config.toml
n_kv_head = 2
norm_eps = 1e-05
rope_base = 1020.0
lr = 0.0143
doc_mask = true
Each number is 50 + 12 x the weight over its row's rms, rounded and kept within 0 to 99. Layers, rows and columns count from 0. The size before them is the row's rms in percent of the matrix's.

# k: layer 6 attention key, 64x128, rms 0.229, rows 60-63, columns 0-127
# q: layer 6 attention query, 128x128, rms 0.234, rows 93-95,125-127, columns 0-127
# v: layer 6 attention value, 64x128, rms 0.446, rows 32-46, columns 0-127
# o: layer 6 attention output (transposed), 128x128, rms 0.346, rows 64-78,96-109, columns 0-127
k60 086:49 57 66 52 54 51 44 68 42 42 50 29 48 45 75 45 48 59 45 39 34 51 43 51 43 39 46 30 41 57 59 35 47 78 55 61 43 52 64 47 49 42 64 43 53 58 60 64 33 51 52 64 78 57 65 29 44 27 52 56 66 76 45 39 60 63 47 50 65 53 38 75 58 66 32 51 67 55 49 47 52 52 65 63 61 60 61 39 35 41 41 51 38 44 44 48 43 58 36 44 53 53 56 60 66 35 64 59 37 49 62 39 62 58 42 42 52 66 11 25 33 45 38 64 49 57 33 62
q93 124:62 55 54 44 52 48 76 62 57 40 65 42 56 41 38 62 45 71 39 33 50 60 49 51 34 46 54 60 61 52 37 40 50 53 40 52 38 47 52 41 48 46 44 48 63 24 60 59 78 56 60 51 34 41 49 42 36 37 42 47 44 36 17 45 41 51 71 37 45 45 31 61 52 49 69 36 29 55 51 45 41 51 64 60 51 58 22 70 54 54 39 46 67 55 78 34 45 54 54 41 56 77 61 37 53 37 57 40 50 53 56 57 67 53 30 53 24 44 53 42 60 70 58 41 64 78 44 38
q125 100:51 38 56 45 48 72 46 59 49 49 59 41 48 59 55 67 46 52 32 46 52 50 76 47 47 68 36 35 38 61 51 48 32 28 44 53 72 43 61 38 44 70 59 30 67 41 56 51 41 57 58 53 56 19 52 64 46 48 68 69 39 36 65 47 51 53 53 41 39 49 54 67 47 72 59 47 28 54 54 42 38 62 41 22 53 48 31 55 58 74 31 48 54 66 60 43 45 53 73 47 30 47 73 39 42 41 60 49 56 47 54 36 27 51 77 37 43 46 55 48 64 68 66 61 45 55 49 44
k61 095:42 65 55 48 43 52 58 49 50 64 62 47 60 48 33 61 41 56 60 40 38 23 74 53 52 67 40 62 49 64 48 50 64 47 42 24 41 53 46 63 41 59 54 57 77 52 31 46 61 47 46 39 24 24 24 39 46 44 59 48 52 36 39 65 47 57 42 46 34 56 23 53 73 50 67 48 35 50 34 63 51 49 55 69 51 43 36 78 47 61 42 49 62 61 59 36 56 49 32 45 48 63 48 52 24 50 42 45 57 52 54 68 59 38 44 69 34 40 55 56 45 68 74 41 56 66 56 49
q94 130:43 54 58 61 36 62 38 62 60 58 48 51 48 46 46 44 44 56 43 48 44 29 54 54 37 63 63 56 36 17 75 38 46 57 56 48 62 28 84 52 55 45 38 68 65 53 35 59 35 48 48 62 15 47 45 39 63 30 68 36 43 43 52 48 53 60 37 33 49 78 62 57 51 51 46 26 49 43 60 37 62 50 65 41 55 65 51 60 52 53 67 39 62 42 54 55 58 40 52 39 26 77 37 58 62 33 44 56 57 39 52 54 58 39 63 44 28 59 37 49 40 46 51 35 57 52 50 38
q126 104:67 33 65 48 66 70 67 51 60 55 63 46 48 45 51 57 33 46 61 55 55 61 66 49 52 47 48 75 40 35 65 48 45 52 34 34 16 37 38 49 39 33 46 43 75 50 46 52 49 57 21 39 34 31 28 53 63 47 41 55 65 49 48 33 39 37 72 48 45 51 62 62 50 72 53 52 33 49 35 50 52 46 50 39 43 50 51 48 73 35 37 55 52 64 48 41 50 49 48 34 48 61 47 47 26 59 54 56 36 57 64 38 79 66 38 46 57 60 53 57 67 73 63 54 47 38 50 29
k62 098:41 54 60 56 50 55 39 47 53 37 65 30 49 46 51 38 54 50 43 51 54 40 58 52 60 45 79 57 44 46 38 52 51 60 61 29 47 61 54 42 62 37 46 84 61 57 47 60 56 62 45 59 25 26 43 42 33 39 71 59 36 46 54 24 48 54 64 48 55 49 40 66 52 55 57 22 55 32 58 39 59 60 69 38 57 63 50 65 61 56 66 27 54 52 54 49 28 39 37 30 51 40 43 64 68 33 46 55 45 28 38 52 59 31 66 46 37 48 50 69 46 49 64 45 63 36 54 22
q95 118:38 44 56 60 70 51 21 50 18 63 34 47 36 49 63 38 56 63 55 42 48 31 57 57 61 38 50 28 50 46 71 70 57 45 55 39 35 35 57 71 38 49 49 55 33 57 40 52 52 52 46 73 59 54 55 25 44 53 21 53 67 44 57 51 54 46 47 35 54 60 52 42 44 38 65 55 63 53 44 46 54 66 44 42 73 49 72 43 53 34 51 58 25 40 41 40 46 57 41 68 37 46 55 66 68 44 68 47 46 49 51 37 47 68 79 56 69 64 46 50 38 54 46 67 32 62 46 42
q127 095:49 58 54 53 74 63 45 51 55 66 59 50 63 62 52 43 28 67 20 49 25 50 54 53 67 26 58 40 45 59 44 57 56 64 37 61 36 26 42 53 53 62 35 68 51 51 44 45 45 51 39 55 49 84 59 36 36 73 61 62 40 33 38 49 27 31 58 37 28 52 37 46 56 62 49 57 59 60 34 55 52 43 54 73 59 64 43 54 58 61 47 51 69 50 23 65 50 48 49 61 45 48 52 66 41 29 40 40 45 41 46 58 45 44 47 63 79 53 37 48 55 36 53 48 60 56 47 46
k63 084:38 52 44 59 35 50 48 48 62 53 32 45 47 53 48 46 27 60 48 34 43 58 47 44 56 49 56 21 48 52 60 59 56 66 64 56 55 59 37 53 48 74 41 70 53 36 22 50 74 44 27 53 51 51 57 32 57 65 68 60 49 44 32 42 56 51 31 18 70 57 59 58 74 25 54 59 41 53 41 44 39 41 52 68 59 48 54 63 56 45 43 13 46 74 67 46 40 55 52 44 54 47 61 41 47 52 55 57 44 28 36 35 51 44 53 40 42 63 32 55 66 50 37 45 58 31 51 50
v32 122:49 54 40 33 54 65 61 50 50 49 42 71 35 40 39 61 63 42 69 58 48 50 34 47 27 35 56 45 59 26 20 73 47 53 47 70 68 45 48 59 41 63 47 45 34 62 29 68 79 56 37 55 62 67 33 51 64 54 51 61 58 41 65 70 26 47 63 57 47 64 44 38 59 43 48 72 56 49 33 60 46 59 51 64 36 50 44 52 60 32 77 34 42 43 56 48 51 45 43 61 45 41 72 52 46 85 49 40 56 37 48 44 40 53 63 49 58 39 43 43 46 58 38 43 45 45 48 59
o64 085:51 56 42 52 37 34 56 58 53 80 46 37 42 53 54 43 32 61 44 34 44 45 42 61 64 67 53 51 50 65 43 49 52 25 42 45 30 45 55 53 51 52 57 52 71 51 70 58 51 50 56 39 31 47 46 62 50 48 40 32 32 57 25 69 61 43 29 43 42 40 72 56 42 49 47 34 37 40 70 40 69 36 44 66 55 42 54 57 49 66 42 65 82 39 73 41 58 52 56 45 55 67 38 39 36 20 54 63 45 46 42 47 70 48 64 67 46 71 39 57 60 32 57 66 51 47 54 46
o96 090:43 48 55 43 45 48 45 56 52 43 58 53 45 43 57 50 39 57 50 54 51 43 47 29 46 56 71 60 38 45 72 58 52 53 53 47 53 70 58 55 29 62 48 55 46 54 49 47 40 49 58 48 56 39 61 62 57 70 49 68 52 61 94 66 40 29 25 60 62 58 50 39 64 58 42 50 66 48 46 49 62 52 66 09 45 65 69 79 48 42 38 54 35 53 41 45 48 43 67 66 45 42 46 42 47 57 44 50 55 39 59 74 33 59 60 50 68 25 49 35 44 42 67 34 62 34 65 31
v33 122:47 35 36 51 52 63 62 38 59 60 47 50 39 68 45 57 57 43 76 48 50 54 47 30 56 49 55 47 41 37 30 54 57 30 25 68 39 51 46 46 47 52 41 54 42 65 42 61 37 69 58 52 60 52 57 71 53 55 56 34 27 51 52 63 51 54 52 51 42 59 51 16 38 38 69 64 42 50 45 42 43 48 50 44 32 51 48 52 48 48 65 63 38 34 58 53 74 14 45 62 52 55 53 59 36 65 39 45 66 52 41 67 50 40 53 60 68 41 45 66 41 69 29 74 84 58 53 52
o65 096:48 53 59 54 47 66 43 61 48 66 46 59 50 27 39 65 52 47 43 65 50 39 55 54 30 55 63 27 60 39 55 36 44 62 69 49 49 51 67 23 47 42 65 52 62 26 35 57 46 53 51 53 50 53 56 53 54 30 39 75 80 46 66 44 45 44 61 32 57 69 58 80 54 40 33 37 74 57 42 49 59 61 41 42 60 23 45 52 61 56 68 33 54 73 45 59 39 77 43 35 40 62 46 49 67 42 62 52 47 45 43 37 50 49 61 57 40 34 53 36 59 48 51 45 30 46 44 40
o97 108:36 33 36 45 63 48 44 51 45 47 54 43 64 51 48 53 31 50 51 36 44 50 48 29 63 59 26 62 40 74 62 45 57 52 50 45 77 57 36 49 41 41 44 56 65 87 64 54 33 61 47 47 54 49 59 63 61 62 34 57 47 52 70 28 31 50 32 54 44 48 23 41 40 64 61 61 51 38 44 57 58 51 79 49 62 53 65 61 55 62 39 55 40 51 46 42 53 45 36 68 33 50 73 68 31 59 43 58 55 55 80 44 33 41 54 31 55 52 48 54 38 37 63 46 55 59 50 69
v34 115:46 62 47 61 38 43 56 51 41 49 71 38 55 39 50 43 60 47 53 42 33 37 55 64 62 29 58 53 42 38 72 54 50 38 56 53 28 49 54 68 57 35 47 39 52 66 57 53 48 45 46 65 43 49 44 57 38 35 39 70 57 49 67 53 48 47 36 56 71 39 50 63 48 72 37 52 63 31 69 50 57 51 62 63 47 18 63 29 67 56 62 64 19 47 35 51 44 67 62 56 44 28 61 52 63 59 46 56 64 62 44 18 60 60 56 25 39 67 37 37 54 35 44 42 40 37 52 62
o66 085:45 43 54 35 62 48 39 50 51 48 55 41 48 50 49 54 64 46 31 46 37 50 46 36 73 80 33 52 45 59 38 63 56 69 34 53 61 52 62 61 42 49 53 50 63 50 52 53 45 60 65 42 50 53 57 33 37 60 46 41 31 67 21 52 53 46 70 24 44 67 54 39 43 40 66 50 51 78 37 62 25 43 39 37 55 66 48 51 41 54 29 28 69 48 65 58 52 29 43 60 44 58 34 44 54 58 40 61 34 39 44 72 28 41 41 59 36 46 50 63 49 68 56 47 60 64 52 24
o98 105:44 52 61 62 24 62 42 48 51 35 50 58 43 48 30 77 47 38 59 51 26 51 59 50 34 46 50 56 50 54 61 34 41 41 64 40 44 41 40 44 56 46 45 67 47 50 44 59 66 60 55 42 69 45 51 65 33 50 61 71 55 54 55 40 67 61 47 81 65 34 55 38 56 46 31 47 44 39 60 39 80 61 61 33 56 44 53 45 61 58 51 45 47 21 39 70 46 49 67 51 48 41 68 50 33 53 40 38 59 59 33 60 28 70 61 52 47 36 52 61 54 43 30 38 61 58 80 64
v35 115:44 60 21 49 49 37 65 59 36 50 45 43 38 33 33 37 45 56 61 62 45 42 44 30 72 50 42 44 45 20 51 66 50 30 43 47 60 55 74 44 47 58 46 65 41 46 29 47 43 50 49 54 65 49 52 64 61 61 73 42 49 45 66 46 51 41 53 36 56 38 51 72 51 53 60 40 64 50 51 52 52 79 43 45 69 68 49 48 66 52 59 19 42 41 35 50 52 47 50 46 36 78 35 44 54 57 19 50 44 43 52 54 43 64 65 22 41 57 59 66 61 55 61 35 56 52 62 44
o67 093:60 44 61 47 61 51 47 53 51 59 52 50 50 58 55 69 62 55 41 48 40 64 47 73 47 28 49 43 57 74 59 34 45 77 56 64 42 28 34 37 65 50 56 37 50 46 60 53 59 24 53 59 34 56 42 47 59 34 39 55 63 54 48 52 66 36 76 53 60 68 50 62 41 40 38 50 32 55 49 48 51 19 63 66 33 46 26 45 40 59 57 71 49 53 49 48 46 66 44 58 65 50 47 64 38 42 75 50 32 44 45 37 49 36 42 69 77 59 36 42 49 67 39 55 64 44 28 45
o99 089:50 46 37 54 68 50 50 61 51 35 37 39 52 65 58 46 39 45 46 54 74 57 55 14 27 72 54 65 51 60 41 47 54 46 49 43 52 55 58 39 45 53 55 55 51 49 56 62 46 46 79 22 52 61 37 44 42 62 71 46 42 54 50 73 38 42 49 48 46 53 50 57 69 59 52 47 58 45 50 49 41 58 33 36 57 36 61 55 53 68 48 41 50 70 78 35 73 51 52 37 37 58 54 45 61 64 29 72 64 59 53 64 48 60 55 30 18 40 74 54 42 50 72 38 44 53 41 59
v36 115:29 38 64 67 50 40 52 40 38 64 52 42 58 54 40 45 44 59 50 43 75 35 59 38 63 44 65 35 41 45 53 50 42 30 52 45 59 33 68 46 47 39 31 59 53 46 48 62 40 58 70 27 58 28 75 61 44 43 58 46 50 65 64 45 49 49 58 53 48 33 66 49 45 42 63 31 33 43 77 50 60 65 35 37 43 57 35 40 47 66 48 27 60 43 59 49 65 48 54 63 49 37 46 52 58 46 17 30 40 47 31 49 40 63 65 45 68 35 56 71 42 41 31 47 34 59 43 46
o68 092:47 51 41 69 42 44 36 37 59 30 61 55 50 71 49 34 56 36 48 54 36 50 63 78 42 68 52 54 55 50 46 66 58 60 57 50 45 70 56 49 45 52 56 58 34 63 47 51 60 59 31 72 51 93 53 45 47 59 56 64 40 37 33 41 52 58 54 44 58 50 54 52 48 51 53 72 43 54 53 58 62 39 64 76 67 39 72 49 59 34 68 54 58 52 56 43 40 49 51 73 72 59 42 34 61 51 60 63 29 53 48 52 41 48 31 43 43 66 34 70 57 47 57 51 83 52 63 60
o100 105:70 32 58 29 77 55 46 46 39 50 66 29 58 47 25 40 52 48 55 46 57 65 63 40 58 40 43 39 58 45 52 25 50 44 18 54 54 39 20 57 39 50 32 44 50 34 42 47 43 56 41 33 51 33 60 45 46 44 42 27 28 54 37 40 42 49 55 74 49 46 43 38 57 52 58 36 46 64 30 55 40 63 54 35 50 55 28 52 49 69 28 66 36 56 45 46 55 42 60 30 46 43 33 52 56 40 48 40 70 52 68 42 69 37 42 48 68 45 44 49 52 52 56 56 34 43 53 34
v37 112:28 60 56 41 42 67 62 52 45 53 53 45 57 78 49 47 34 37 37 63 31 83 65 55 40 43 49 67 59 32 39 77 51 50 61 69 60 49 64 45 71 55 49 37 42 48 27 35 49 63 37 55 37 46 45 52 43 41 47 64 51 38 57 65 43 33 37 30 49 54 43 61 56 54 44 50 49 56 37 32 47 33 70 45 50 54 40 49 67 42 53 49 45 58 52 32 47 47 54 62 43 88 51 36 47 40 43 52 74 30 70 55 35 41 40 43 40 47 61 38 62 63 54 28 48 38 49 48
o69 092:52 44 44 48 62 28 45 54 49 40 43 51 29 38 47 52 53 55 60 35 81 30 33 45 68 47 45 11 52 71 50 25 69 53 29 56 51 44 31 44 49 29 40 54 58 50 62 58 53 52 49 51 53 65 50 38 49 57 55 32 66 49 48 37 59 55 68 65 43 36 54 52 37 49 56 49 46 43 36 49 62 57 24 70 41 51 56 50 37 71 57 61 53 50 44 53 47 49 32 45 61 28 49 51 54 41 65 41 34 62 34 51 73 38 73 72 62 55 32 50 34 52 46 68 50 60 52 57
o101 100:62 45 50 49 34 60 56 41 46 61 51 50 47 84 44 60 53 43 40 42 37 35 53 49 43 53 60 56 47 31 44 58 36 54 45 46 74 57 52 39 37 53 66 54 59 82 34 75 35 20 64 75 43 73 45 67 32 32 43 52 47 50 59 51 37 51 38 58 56 33 53 56 54 41 34 49 47 45 55 29 53 33 63 51 54 55 53 43 54 49 64 47 70 43 52 60 61 46 53 37 36 64 41 39 48 45 45 47 72 37 59 60 21 58 50 30 42 28 63 37 64 47 43 42 57 77 40 45
v38 120:51 64 43 43 33 24 51 37 55 44 64 37 61 60 44 55 42 29 51 52 54 37 48 51 48 63 63 60 83 44 48 60 26 39 24 51 67 50 47 50 75 46 56 39 43 45 56 64 25 62 64 61 40 42 35 38 57 58 68 62 50 46 48 57 56 60 48 35 71 52 48 42 50 66 50 38 44 61 55 31 28 42 40 50 72 63 58 46 25 63 61 43 50 34 39 36 60 48 70 44 65 36 33 41 53 58 40 58 70 43 39 41 45 38 47 40 43 31 50 30 44 62 41 40 56 53 58 32
o70 087:36 42 62 44 61 66 44 58 40 39 36 63 30 50 48 37 59 83 57 64 37 53 68 51 83 43 47 44 24 37 52 56 65 60 65 44 37 61 44 73 32 59 32 56 42 54 46 43 71 45 41 49 52 55 54 55 48 47 31 33 41 41 55 36 33 45 55 45 38 85 57 26 59 47 63 66 53 46 64 60 68 36 56 37 30 42 48 66 58 34 44 59 50 61 53 59 76 50 48 44 35 53 50 59 62 63 52 46 32 60 43 56 46 44 52 48 66 72 61 59 47 45 44 59 51 49 55 42
o102 093:34 70 54 51 45 41 51 36 39 66 58 29 88 48 57 51 42 50 50 22 53 28 38 36 49 34 64 52 69 71 53 46 55 62 48 55 47 61 36 43 50 55 69 37 58 61 46 52 65 56 73 63 41 69 38 56 35 45 55 64 62 70 40 53 61 43 48 57 59 19 43 59 50 59 30 57 56 40 44 43 51 56 69 54 55 53 53 50 59 59 25 48 59 48 40 64 40 52 42 49 62 51 63 39 20 42 42 42 72 55 51 52 41 77 46 45 53 47 50 38 63 41 51 56 42 62 35 69
v39 130:72 61 59 50 45 44 34 43 55 34 30 41 57 59 44 44 39 60 70 52 50 66 29 41 68 35 58 51 56 45 50 36 63 70 46 48 62 48 40 46 53 50 35 37 40 62 59 48 25 63 42 43 51 41 60 56 51 40 46 25 50 41 47 42 26 42 57 60 49 36 61 54 49 43 40 33 68 49 29 42 55 50 53 66 60 26 50 58 46 27 54 57 09 69 38 60 50 73 35 37 45 50 52 46 49 52 49 53 54 67 73 67 58 41 40 49 57 33 65 49 45 42 43 48 59 18 47 54
o71 103:36 43 42 56 39 31 55 62 52 68 60 47 40 54 59 45 51 47 50 50 53 39 68 51 16 67 36 64 28 47 33 42 47 47 51 40 27 64 64 48 50 46 75 38 67 25 64 72 65 63 45 39 46 61 47 59 52 65 54 57 57 70 50 54 66 66 55 37 60 58 31 43 37 54 64 65 40 62 52 35 71 57 44 56 30 57 65 42 59 53 47 37 79 28 76 48 45 41 64 38 39 52 43 42 49 50 50 46 33 47 49 52 47 58 49 51 34 47 55 50 54 55 56 59 57 83 50 43
o103 093:45 66 63 67 77 65 61 43 53 28 47 71 54 54 41 51 58 72 43 46 48 59 40 29 50 36 53 44 40 09 63 38 57 34 45 44 48 40 49 41 58 57 29 62 57 64 26 41 59 51 37 44 64 48 68 51 72 29 42 47 30 37 51 57 48 40 43 51 41 53 40 45 71 38 44 40 56 53 52 61 39 56 52 65 59 56 38 70 36 46 71 55 39 35 40 54 77 58 47 43 52 73 47 39 42 45 58 60 63 55 49 42 45 44 43 55 44 55 47 37 63 57 51 51 43 16 39 54
v40 116:46 90 70 33 56 59 49 63 46 63 47 41 45 65 35 47 43 45 78 50 44 44 43 71 44 28 51 38 50 46 36 36 55 59 45 49 44 49 43 49 62 63 31 49 53 43 38 58 42 53 25 69 68 44 66 49 68 51 43 35 61 37 25 46 47 35 53 39 41 46 50 45 56 55 70 48 51 66 53 40 58 63 60 69 53 62 45 37 28 46 53 55 53 63 46 33 50 30 45 44 62 41 34 56 73 46 47 43 62 55 62 58 61 60 30 66 43 63 51 40 29 76 53 61 53 38 58 67
o72 093:63 30 45 61 35 30 59 42 38 51 49 37 59 44 67 46 49 71 44 53 54 63 61 44 52 73 48 46 33 64 34 61 43 53 56 59 45 60 52 57 16 21 60 59 36 54 61 48 54 36 58 34 43 63 48 64 32 56 42 66 43 62 61 51 45 54 61 53 54 53 51 56 53 36 40 58 57 28 46 44 59 38 37 41 65 29 79 62 53 60 52 71 54 39 59 67 62 66 53 53 48 61 48 27 59 46 54 78 40 51 52 46 34 58 65 38 60 33 58 42 68 42 63 52 20 48 46 49
o104 084:24 51 23 58 37 73 37 61 33 39 39 72 65 53 45 58 41 68 48 65 64 42 49 43 71 57 52 42 64 31 50 79 66 69 46 64 64 52 48 49 47 62 57 55 59 73 56 52 46 54 38 79 74 66 56 52 82 51 50 37 56 44 55 62 39 29 30 37 59 58 53 54 41 44 52 42 39 63 44 62 57 52 59 50 53 50 52 47 22 45 67 40 52 54 31 53 57 63 60 48 51 61 46 40 45 45 35 50 58 46 53 47 45 59 33 49 28 56 49 43 52 39 65 54 67 39 51 58
v41 114:43 42 43 45 64 52 45 48 50 44 49 42 47 36 58 50 31 35 37 51 52 46 67 69 58 54 48 48 45 66 41 60 35 59 45 62 47 46 52 55 62 31 70 49 47 39 57 62 60 56 46 54 51 46 40 16 41 44 53 61 41 69 55 64 57 58 44 41 53 51 65 56 32 70 47 41 48 70 57 84 46 36 35 62 51 28 63 37 56 59 59 64 39 40 43 51 41 68 40 61 48 46 63 45 53 46 38 74 53 35 38 32 67 54 33 39 56 77 28 63 72 51 32 76 40 70 51 57
o73 082:45 59 56 59 44 43 47 49 48 34 67 60 47 58 64 63 47 57 65 52 80 46 45 32 74 54 69 41 44 26 66 47 77 59 37 54 44 40 31 48 40 56 30 37 43 67 36 11 42 60 28 43 24 42 66 64 53 47 30 49 53 52 35 55 57 48 56 68 52 56 52 35 66 61 40 54 60 38 55 46 30 41 57 57 48 61 45 59 39 41 42 39 48 48 66 50 49 61 60 40 68 39 42 39 56 65 52 40 67 51 52 46 55 37 55 54 44 20 52 46 52 35 57 29 68 50 57 59
o105 093:28 52 66 57 41 55 53 46 54 51 67 57 45 40 60 61 62 26 41 55 48 30 54 54 53 49 44 63 45 69 23 70 37 46 54 52 63 59 36 56 49 57 50 52 44 35 58 45 58 33 49 65 59 50 28 30 51 57 70 63 38 55 47 29 43 66 61 54 55 64 74 36 30 42 66 53 34 65 44 56 58 50 48 42 63 59 45 49 63 31 51 54 52 52 46 47 53 22 40 65 44 50 55 60 58 59 43 42 78 49 57 73 43 60 27 53 56 64 68 71 42 62 52 64 62 78 66 44
v42 113:55 64 50 54 72 71 28 38 66 55 33 63 61 65 57 50 26 57 49 46 58 42 52 54 45 61 53 46 53 25 71 40 72 60 47 55 59 48 48 54 54 29 57 55 55 35 29 51 52 40 51 37 38 49 49 41 36 42 58 51 41 52 29 61 54 41 47 29 44 42 51 42 54 61 42 70 67 68 51 33 61 51 41 68 61 44 45 60 53 49 51 61 53 61 50 47 73 42 63 48 34 39 49 99 46 51 53 68 61 32 45 49 59 58 37 47 68 54 52 48 36 57 31 37 27 54 48 55
o74 084:59 30 42 50 38 59 55 50 43 53 41 43 27 39 44 44 70 56 64 58 53 44 67 44 55 39 52 41 52 62 23 57 31 49 51 53 55 64 37 66 36 75 61 37 33 47 70 29 37 59 63 42 70 46 53 65 67 43 61 66 53 58 52 59 48 32 49 50 48 63 57 54 44 50 49 41 45 35 45 54 26 66 52 46 47 33 64 29 50 57 40 36 45 56 49 39 47 68 23 25 44 57 54 38 59 41 23 75 36 63 50 59 52 41 72 64 28 61 49 47 47 49 67 57 52 44 44 30
o106 088:31 76 53 68 63 48 38 48 70 49 57 58 42 52 41 38 50 39 66 63 56 68 40 50 48 42 42 85 51 20 68 48 65 54 55 71 39 57 41 47 50 34 35 68 53 58 36 62 54 51 45 55 43 81 56 41 57 60 40 52 57 51 64 43 43 42 72 58 59 31 53 45 34 37 41 52 51 69 50 37 56 49 60 44 48 64 74 48 59 32 62 57 64 54 24 69 60 40 54 63 50 58 56 52 53 46 50 55 48 43 53 38 36 75 43 48 32 44 59 60 71 46 37 38 62 66 58 61
v43 125:53 55 39 54 44 41 68 47 41 60 44 67 32 57 63 41 57 54 40 35 41 48 39 17 41 63 53 45 52 61 58 62 61 49 52 39 54 36 73 58 53 38 37 56 43 61 46 40 31 58 83 58 59 43 54 68 35 60 54 40 47 52 67 53 39 44 17 54 34 38 55 51 43 53 55 64 61 55 60 55 67 41 60 51 66 54 57 37 44 22 50 52 68 78 76 51 57 62 49 60 53 41 54 59 32 46 38 56 29 41 55 26 34 68 76 47 48 36 40 58 51 39 64 53 51 46 42 50
o75 091:33 60 56 52 41 63 23 51 54 40 46 23 51 43 29 67 55 43 58 53 61 51 61 48 65 47 54 57 62 48 56 42 62 46 54 42 63 47 34 44 54 60 53 60 76 56 44 60 63 30 47 52 44 50 41 42 68 43 63 68 58 69 20 51 69 53 77 59 61 60 39 69 53 52 61 48 31 49 38 65 43 53 50 55 50 38 44 62 54 58 61 28 29 34 05 56 68 47 58 32 50 49 47 41 34 41 54 32 59 57 38 63 51 45 27 54 56 60 39 51 67 46 47 43 51 49 57 45
o107 090:52 54 56 54 71 58 59 52 39 34 64 61 34 64 44 36 58 59 55 42 38 36 58 67 27 52 54 48 55 55 48 41 39 57 35 64 42 39 52 86 65 36 27 44 47 36 47 51 53 78 50 57 57 82 77 55 42 32 36 56 44 45 42 65 22 67 56 57 52 57 64 42 34 58 38 50 57 60 47 40 47 60 43 53 50 62 41 27 42 39 59 85 70 60 57 51 63 47 41 53 44 45 53 54 52 37 46 45 59 64 63 39 54 58 58 53 55 48 64 56 46 57 56 69 67 67 52 41
v44 131:29 62 45 69 51 39 46 36 41 74 51 32 57 33 40 44 49 35 67 40 51 37 41 34 55 63 38 57 64 62 34 47 57 36 48 56 68 44 43 46 54 62 49 41 51 53 39 45 54 53 34 33 72 62 68 59 54 57 37 48 63 41 05 40 45 49 50 48 61 47 58 76 73 65 47 57 57 36 47 54 43 63 55 51 30 31 42 54 54 52 62 53 49 78 52 55 44 55 36 59 56 60 57 50 64 72 62 61 40 33 36 39 52 48 40 48 49 35 36 67 59 40 54 53 77 62 38 56
o76 090:40 35 49 61 63 75 28 76 62 48 50 59 49 46 57 63 53 56 47 51 32 76 61 49 23 44 53 50 38 47 57 30 29 48 64 43 60 47 38 36 57 35 64 54 52 53 63 55 17 30 51 67 43 54 55 45 66 46 52 52 53 64 69 53 47 72 42 47 55 59 48 42 47 32 47 31 37 67 59 42 46 55 64 47 54 45 74 50 52 36 70 46 66 45 32 48 57 45 51 36 37 53 58 46 47 21 42 37 48 67 70 53 53 56 54 58 48 60 61 29 63 67 41 58 42 26 53 48
o108 091:47 70 59 56 47 45 54 37 65 38 43 81 52 62 40 50 49 43 63 43 74 29 54 32 48 54 45 41 58 40 57 38 57 65 39 47 51 54 59 28 54 51 29 54 30 49 29 46 47 59 55 44 53 62 77 56 45 60 59 46 57 44 30 59 43 51 52 66 56 35 40 45 57 77 51 39 64 43 51 43 42 59 32 57 69 53 49 34 55 27 51 21 29 57 67 48 53 53 61 66 58 61 33 32 32 79 55 33 49 53 31 51 55 53 35 47 34 36 62 54 66 57 57 44 47 61 37 49
v45 127:32 48 55 46 36 56 56 33 52 82 57 50 48 38 41 49 52 44 54 46 49 50 54 31 50 49 43 56 34 55 46 45 47 66 46 57 48 47 42 44 41 66 45 43 34 58 43 74 57 29 66 42 79 68 50 49 42 58 53 42 48 58 52 43 53 44 56 52 71 31 34 40 49 55 53 63 47 52 25 57 32 31 34 26 26 48 33 25 27 46 34 37 37 36 51 56 49 43 49 74 49 48 58 45 38 77 41 49 43 71 43 45 22 52 31 51 68 38 57 51 62 51 59 35 60 45 44 64
o77 085:52 48 49 52 53 40 67 51 67 35 55 45 52 53 54 55 61 55 50 54 66 58 38 61 39 37 53 66 70 29 70 69 47 37 37 43 55 45 57 60 53 37 28 56 60 30 47 36 58 62 31 37 37 23 63 36 59 45 36 59 42 54 48 47 63 64 37 39 43 68 67 58 61 41 38 54 47 60 55 57 59 58 52 59 41 85 53 70 42 48 44 48 93 38 49 46 43 55 40 52 62 65 25 52 50 59 32 63 49 37 55 47 42 72 58 64 42 37 50 59 41 67 33 53 50 44 61 36
o109 094:51 55 46 37 60 47 66 73 43 61 36 54 55 44 39 26 30 51 34 54 52 54 77 60 44 47 47 06 39 69 34 50 41 69 51 49 41 43 51 41 21 49 55 46 52 55 51 44 64 45 63 78 45 57 46 52 60 50 65 59 66 33 74 52 51 60 45 52 42 70 53 48 52 57 49 42 41 40 33 35 46 48 45 48 51 46 46 47 48 43 40 52 56 53 39 79 22 44 52 58 51 50 53 30 50 70 64 52 48 63 61 31 76 36 56 31 61 55 46 47 67 51 60 57 40 41 51 38
v46 116:51 55 46 35 75 34 35 55 29 37 10 56 47 55 39 42 35 57 44 54 56 50 50 75 52 39 41 48 51 70 35 44 54 49 44 46 51 67 61 39 37 44 55 49 22 30 45 38 55 43 42 50 48 51 57 48 27 51 63 44 61 47 45 56 42 41 31 49 59 26 65 58 31 46 62 47 60 41 59 73 40 55 50 68 64 36 55 52 45 43 45 64 32 66 46 74 41 54 72 67 37 41 57 49 47 67 56 38 55 50 45 67 74 41 37 41 67 59 46 50 50 36 33 66 56 60 47 64
o78 086:41 36 64 51 34 55 38 48 48 59 66 52 47 57 55 60 62 30 60 53 55 35 51 39 51 62 63 67 39 41 63 59 61 56 64 36 61 57 44 60 67 49 49 57 74 43 64 60 33 49 64 43 55 57 40 53 59 31 40 56 48 58 76 20 64 50 37 47 56 62 56 54 61 53 20 49 48 28 53 46 69 39 59 24 40 51 32 33 69 64 48 52 48 53 53 17 57 52 54 26 62 47 47 52 43 18 49 60 51 37 56 52 31 47 67 59 40 52 55 53 28 52 64 56 45 43 43 34